Part of a small language model's weights.
Size: MLP 320 ReGLU, vocabulary 2048, 2.05M parameters.
Architecture: RMSNorm before each block, rotary positions, biases on query, key and value.
Training: a variant of SOAP for these matrices, 132M tokens, 2580 steps.
Each number is 50 + 15 x the weight over its row's rms, rounded and kept within 0 to 99. Layers, rows and columns count from 0. The size before them is the row's rms in percent of the matrix's.

# down: layer 2 MLP down (transposed), 320x160, rms 0.0679, rows 42-55, columns 80-159
# gate: layer 2 MLP gate, 320x160, rms 0.0692, rows 43-55, columns 80-159
# up: layer 2 MLP up, 320x160, rms 0.072, rows 43-55, columns 80-159
down42 098:81 51 63 31 43 37 59 73 51 43 83 18 43 34 58 45 76 59 31 22 36 29 63 71 59 32 57 56 16 48 35 35 21 49 59 54 59 62 27 56 56 56 48 77 62 76 56 49 40 60 68 71 62 27 22 52 55 62 36 57 40 46 55 36 60 48 39 52 50 43 21 31 46 43 58 64 42 46 38 53
gate43 099:80 58 53 70 48 49 59 58 37 64 56 66 32 35 71 72 59 40 49 66 20 42 60 45 49 38 50 28 46 58 57 85 76 66 65 55 72 52 63 63 57 42 09 58 16 43 73 64 52 44 36 34 34 54 59 59 51 47 24 59 62 53 32 45 85 64 20 84 56 55 51 52 42 49 43 38 58 25 61 50
up43 093:36 52 40 01 29 40 85 56 59 50 54 27 46 78 81 41 50 30 55 56 75 47 50 36 62 20 69 56 55 52 28 54 43 45 57 56 19 48 66 38 44 57 43 45 47 57 07 52 60 69 52 70 58 61 29 49 25 50 58 33 36 68 36 79 42 45 52 45 73 57 81 40 53 62 63 59 61 31 16 59
down43 094:54 60 49 54 62 74 07 61 48 45 79 45 46 53 52 53 47 61 43 63 41 46 54 61 44 74 18 56 76 48 63 70 70 55 28 48 56 60 23 44 57 56 54 72 32 34 71 54 25 35 53 47 57 69 38 66 52 41 67 54 62 29 29 53 45 53 47 57 45 49 75 58 57 59 51 41 13 83 59 47
gate44 094:58 53 69 50 79 43 51 67 48 52 39 34 75 43 65 64 44 89 59 49 55 70 20 52 44 47 70 32 34 50 56 37 44 45 46 55 78 46 32 64 60 34 42 56 35 39 44 45 60 60 29 36 64 58 09 45 77 41 49 52 60 56 47 29 72 53 41 70 30 62 74 69 69 86 31 62 58 31 57 35
up44 092:48 35 80 45 57 94 61 36 54 76 61 54 51 65 63 57 48 14 49 46 47 38 57 52 65 36 28 73 58 48 41 50 38 62 56 26 57 67 71 55 46 57 47 47 35 62 61 68 22 51 28 75 64 48 51 26 14 59 50 55 37 29 73 72 38 39 60 73 63 56 21 35 47 42 42 31 36 63 49 64
down44 092:45 36 40 52 32 51 56 51 55 37 72 30 59 24 66 25 52 52 61 52 22 33 53 41 37 57 60 44 68 49 37 70 52 40 53 44 52 50 73 57 45 38 61 42 54 61 56 32 41 86 54 53 25 54 28 12 46 38 74 57 43 42 41 54 57 45 50 45 53 30 22 33 30 24 30 54 47 42 54 70
gate45 104:36 53 70 38 31 66 48 17 34 29 24 68 46 74 59 31 40 68 46 27 59 41 40 43 51 37 68 34 51 28 52 36 41 75 43 71 49 49 37 53 54 57 49 57 55 67 63 96 60 62 28 65 43 37 20 29 61 31 59 49 51 44 57 51 43 48 57 38 54 67 46 56 40 66 72 15 51 19 41 50
up45 101:54 75 51 27 62 63 38 42 61 34 64 58 63 36 55 46 53 68 75 38 28 60 21 43 41 46 24 72 34 82 44 48 56 66 67 36 61 53 24 63 67 57 68 43 40 27 43 66 64 69 64 54 54 62 38 44 58 50 48 71 40 32 60 39 62 61 38 38 56 71 16 45 58 21 37 86 65 33 31 34
down45 101:39 24 43 56 70 53 26 60 37 32 22 12 74 71 35 66 56 40 35 51 50 41 80 60 41 54 57 67 57 29 28 52 70 53 31 51 28 42 68 41 41 72 51 76 68 48 56 54 34 44 52 40 36 48 42 53 54 61 67 30 44 42 46 51 22 40 56 39 57 32 79 56 47 52 65 09 07 43 44 57
gate46 101:67 29 32 58 39 68 58 81 49 26 49 50 62 48 54 53 85 91 60 69 55 46 54 56 41 52 49 64 46 63 71 57 45 43 35 68 76 64 50 70 56 47 55 38 26 69 38 74 51 59 76 55 40 53 53 19 49 36 43 59 55 57 43 56 50 44 60 55 25 49 55 68 46 14 34 45 54 46 49 59
up46 103:34 36 72 26 73 65 63 74 50 38 33 58 76 38 30 33 59 20 42 60 61 48 60 49 52 76 28 70 52 47 26 44 36 35 64 66 55 56 53 40 46 55 71 38 59 86 46 72 68 57 27 42 37 57 32 77 35 54 60 62 45 45 53 57 24 55 54 51 02 73 31 70 47 64 65 50 54 35 48 48
down46 104:50 40 65 40 29 60 58 62 49 70 71 63 66 19 45 58 36 68 37 46 40 51 24 37 13 44 82 12 31 53 37 46 32 41 53 40 55 48 36 44 33 29 51 65 56 66 71 42 51 60 66 28 60 50 31 73 58 51 43 35 67 35 61 66 24 25 55 42 78 48 58 52 78 52 55 47 68 54 70 42
gate47 106:69 26 86 34 72 47 65 26 43 47 59 41 43 53 40 60 70 56 20 35 71 54 52 55 75 32 57 48 61 32 34 43 78 44 54 34 43 70 48 44 54 46 58 17 47 40 28 60 32 71 34 33 36 50 40 29 39 66 57 44 48 37 59 24 40 51 57 89 60 57 56 64 45 33 34 39 62 17 60 75
up47 105:12 72 54 60 53 63 57 33 42 38 37 58 76 60 36 73 73 65 64 71 40 36 28 45 41 60 25 49 51 56 63 56 46 54 48 32 47 50 45 55 55 74 68 79 59 73 38 73 70 32 51 73 59 69 68 38 50 44 16 54 22 29 33 51 61 50 36 39 39 51 31 77 63 32 26 44 25 48 80 63
down47 105:55 68 81 42 58 29 48 58 23 37 50 63 36 84 62 30 55 46 57 31 54 74 63 22 63 80 70 58 52 50 47 40 51 61 44 51 45 43 72 54 45 06 38 43 46 54 40 40 74 57 31 49 43 38 71 49 46 07 35 49 65 56 54 53 17 75 50 48 78 55 34 49 68 49 70 46 54 30 69 68
gate48 106:43 62 55 48 45 61 62 48 44 47 61 23 42 64 36 15 31 72 30 62 37 30 58 82 50 51 67 58 72 33 43 46 39 69 63 48 59 68 61 22 49 20 91 25 75 68 61 44 51 51 49 63 65 88 47 66 44 51 29 46 47 29 39 45 50 43 39 46 55 16 51 62 57 44 32 46 45 58 68 58
up48 101:54 54 70 60 41 60 45 41 63 58 55 67 67 32 76 54 60 31 75 36 62 32 53 35 44 38 58 28 58 45 42 65 53 16 46 65 60 34 38 38 55 46 17 61 66 37 26 46 46 25 62 39 38 27 39 44 27 60 46 57 73 42 52 72 59 57 42 53 54 55 29 27 80 40 54 56 64 43 32 51
down48 101:66 43 07 60 50 35 60 41 53 52 41 70 55 43 46 43 47 55 57 40 30 51 56 44 54 49 69 50 57 48 55 22 63 73 53 41 40 67 50 35 61 47 71 58 29 51 58 40 48 60 47 52 55 16 76 45 22 42 29 41 33 34 31 37 20 40 52 43 34 40 28 47 47 66 57 76 30 56 36 40
gate49 100:43 23 71 37 65 53 69 33 21 67 65 47 51 40 26 64 52 21 83 59 42 71 57 27 46 45 61 45 52 54 22 66 65 42 23 69 48 39 36 53 33 45 78 28 85 48 57 51 55 39 25 59 87 52 36 33 52 21 40 65 55 42 64 38 38 45 48 59 57 80 49 32 54 52 48 70 57 50 40 73
up49 105:49 36 38 35 71 53 56 46 64 24 48 52 51 51 40 36 35 54 20 23 69 73 32 56 29 63 55 63 28 28 50 65 49 48 62 31 46 60 73 53 35 66 25 38 57 36 62 71 49 66 60 50 50 39 24 62 53 21 74 45 82 51 38 66 38 71 47 61 61 64 40 55 31 68 68 46 44 51 68 40
down49 106:50 61 42 52 49 71 57 65 47 46 44 63 28 47 36 55 36 47 59 59 32 34 43 44 71 47 72 35 49 48 72 63 54 40 33 61 42 70 58 31 60 54 48 40 33 76 55 49 49 30 43 49 78 53 27 63 87 57 48 34 61 41 50 52 70 62 36 54 22 26 47 52 39 69 54 76 52 43 50 57
gate50 107:34 56 51 41 69 75 66 44 38 37 55 42 90 54 70 45 27 45 44 73 78 61 58 19 33 54 61 46 70 49 51 39 19 44 45 22 52 68 64 67 56 58 34 60 57 55 49 35 37 42 37 49 41 38 24 37 47 36 38 37 49 48 75 30 43 27 45 44 57 24 38 49 75 43 38 74 51 58 53 60
up50 106:51 45 47 53 42 55 43 44 75 71 58 61 25 27 59 47 72 70 47 47 74 52 61 86 64 53 39 80 57 84 42 65 48 55 83 81 44 71 21 62 54 59 42 54 54 26 45 46 39 44 76 35 27 50 43 50 32 36 43 63 61 73 54 48 73 43 33 48 53 62 55 52 42 73 56 26 55 54 20 28
down50 105:53 47 47 42 63 28 37 54 46 67 33 48 62 36 56 29 45 67 88 56 51 49 51 55 43 61 52 49 52 42 54 64 37 14 39 29 61 48 70 69 93 64 60 48 47 38 62 51 31 24 36 63 51 74 35 65 51 34 55 49 53 60 52 55 39 70 62 56 21 36 48 58 55 09 43 57 64 39 64 43
gate51 105:76 57 35 42 76 57 52 52 58 40 30 34 38 59 66 45 62 59 32 39 35 52 71 13 32 53 50 48 51 44 46 58 17 37 42 51 46 69 18 58 35 34 36 34 54 42 37 28 25 61 64 53 49 48 42 74 38 29 55 26 67 48 13 44 65 66 40 54 44 51 61 47 68 62 16 55 41 37 39 58
up51 111:67 52 76 70 58 12 52 38 56 61 32 79 61 41 35 37 59 46 13 58 48 74 66 45 57 47 37 37 77 37 87 47 71 40 44 38 31 65 35 51 49 41 46 41 28 46 31 30 50 64 44 65 43 43 45 44 45 51 43 51 54 72 77 23 23 54 41 80 23 49 71 51 51 79 67 29 41 31 52 54
down51 106:65 18 46 50 40 42 21 51 54 36 44 62 48 53 63 57 44 10 75 54 41 51 53 48 31 50 29 76 23 52 76 77 75 69 28 56 65 79 37 50 16 62 70 81 34 54 49 58 75 56 61 36 32 58 40 61 48 54 73 57 46 58 45 62 53 51 37 99 49 41 36 39 73 56 43 61 65 36 58 47
gate52 093:76 76 38 62 35 80 47 31 47 20 55 45 62 47 34 52 75 55 43 49 33 77 42 30 54 55 63 66 61 67 28 58 47 56 48 60 82 65 58 39 43 24 18 76 66 46 33 29 33 63 44 95 45 44 08 38 60 52 36 56 48 30 41 34 40 62 47 33 58 72 56 39 66 50 39 57 43 44 50 36
up52 090:62 45 48 49 77 69 30 19 67 38 48 48 56 63 65 34 61 29 34 33 55 62 38 26 39 47 25 63 37 65 55 54 32 65 60 59 66 42 52 57 41 65 38 58 31 43 39 44 40 53 33 39 47 30 45 70 57 30 44 52 50 64 59 68 59 39 78 43 53 68 45 63 64 35 63 47 55 79 64 23
down52 093:40 60 16 51 49 37 37 74 39 48 41 55 24 35 58 27 50 33 67 46 53 64 35 77 49 35 58 71 38 56 51 56 34 77 31 39 36 49 38 53 58 58 30 74 40 70 69 56 40 12 41 43 70 60 38 62 33 56 59 39 56 32 39 53 73 56 41 63 53 59 54 49 67 32 45 20 66 61 42 35
gate53 101:57 63 31 60 55 53 76 55 38 64 20 37 63 22 60 52 42 46 37 61 34 53 50 52 41 57 48 26 51 36 61 35 46 33 48 34 33 29 52 59 67 36 43 35 32 62 56 53 71 56 60 79 35 52 74 19 44 43 64 51 72 50 85 71 71 44 46 43 51 53 51 40 47 57 58 37 62 48 81 25
up53 096:34 57 60 58 65 41 65 35 64 45 59 79 34 65 29 59 39 43 40 31 48 46 57 57 68 55 57 36 66 36 36 56 85 37 53 48 26 55 14 49 46 33 35 51 47 68 46 50 47 30 26 27 68 25 50 41 68 68 68 71 38 55 42 73 39 51 37 55 64 22 35 25 22 64 47 75 61 68 45 43
down53 095:49 60 42 63 48 47 64 42 41 44 40 31 36 67 50 81 25 59 67 76 48 47 54 21 39 53 49 32 74 62 66 41 74 63 58 59 31 47 44 50 72 58 52 66 73 72 48 37 62 52 39 66 30 59 42 47 27 63 35 19 53 45 87 67 60 38 43 58 39 51 42 78 30 65 53 41 45 48 59 66
gate54 099:43 46 56 50 50 58 68 80 51 48 53 65 50 56 57 64 62 44 62 41 38 46 40 43 29 22 42 26 06 81 35 56 23 44 48 43 47 40 58 48 26 60 46 61 67 30 54 65 66 46 62 64 41 75 35 72 54 58 43 67 51 61 21 53 85 67 49 36 61 51 51 30 29 64 65 44 58 50 44 38
up54 097:42 61 64 54 55 22 47 52 65 55 56 50 29 85 70 29 60 44 36 46 46 71 69 75 35 45 58 39 54 67 80 46 76 59 35 38 55 27 72 33 53 70 72 39 62 27 73 61 43 49 44 63 50 65 44 44 41 49 56 40 51 67 59 61 54 60 51 29 59 60 58 56 60 74 22 35 44 35 46 39
down54 104:70 47 42 26 30 43 57 48 51 56 11 42 40 47 53 61 60 46 70 47 42 46 31 49 49 73 72 43 45 63 62 47 55 76 50 47 71 57 28 27 47 50 39 48 83 32 54 31 52 39 37 53 36 44 31 23 60 58 36 65 36 46 38 46 57 34 42 73 47 44 43 65 39 77 77 34 72 20 55 55
gate55 096:68 39 54 37 65 32 44 73 55 42 44 90 72 73 56 23 55 73 53 28 56 44 55 54 54 61 74 72 51 42 43 41 54 46 57 55 62 73 51 45 36 51 48 47 57 35 39 50 54 71 43 63 40 35 20 87 64 36 58 31 43 49 43 71 46 45 59 85 45 48 49 50 44 61 67 50 33 82 45 33
up55 098:45 37 50 42 72 61 48 70 39 39 42 28 44 78 52 39 55 69 53 36 44 44 55 41 58 77 91 35 26 45 44 56 77 48 54 48 64 54 55 45 35 54 30 48 50 35 60 56 30 54 47 69 55 57 56 57 68 31 61 32 48 65 19 49 61 41 57 79 76 31 20 30 53 76 41 40 44 59 30 36
down55 099:38 60 63 63 54 57 50 54 50 78 61 73 47 50 34 38 67 85 35 24 66 30 54 60 48 51 68 59 63 49 58 65 78 23 57 30 43 35 61 51 63 38 61 76 42 41 38 49 47 52 64 62 53 49 48 34 47 65 80 34 46 46 55 75 61 45 38 36 54 26 51 57 40 60 47 58 68 40 77 68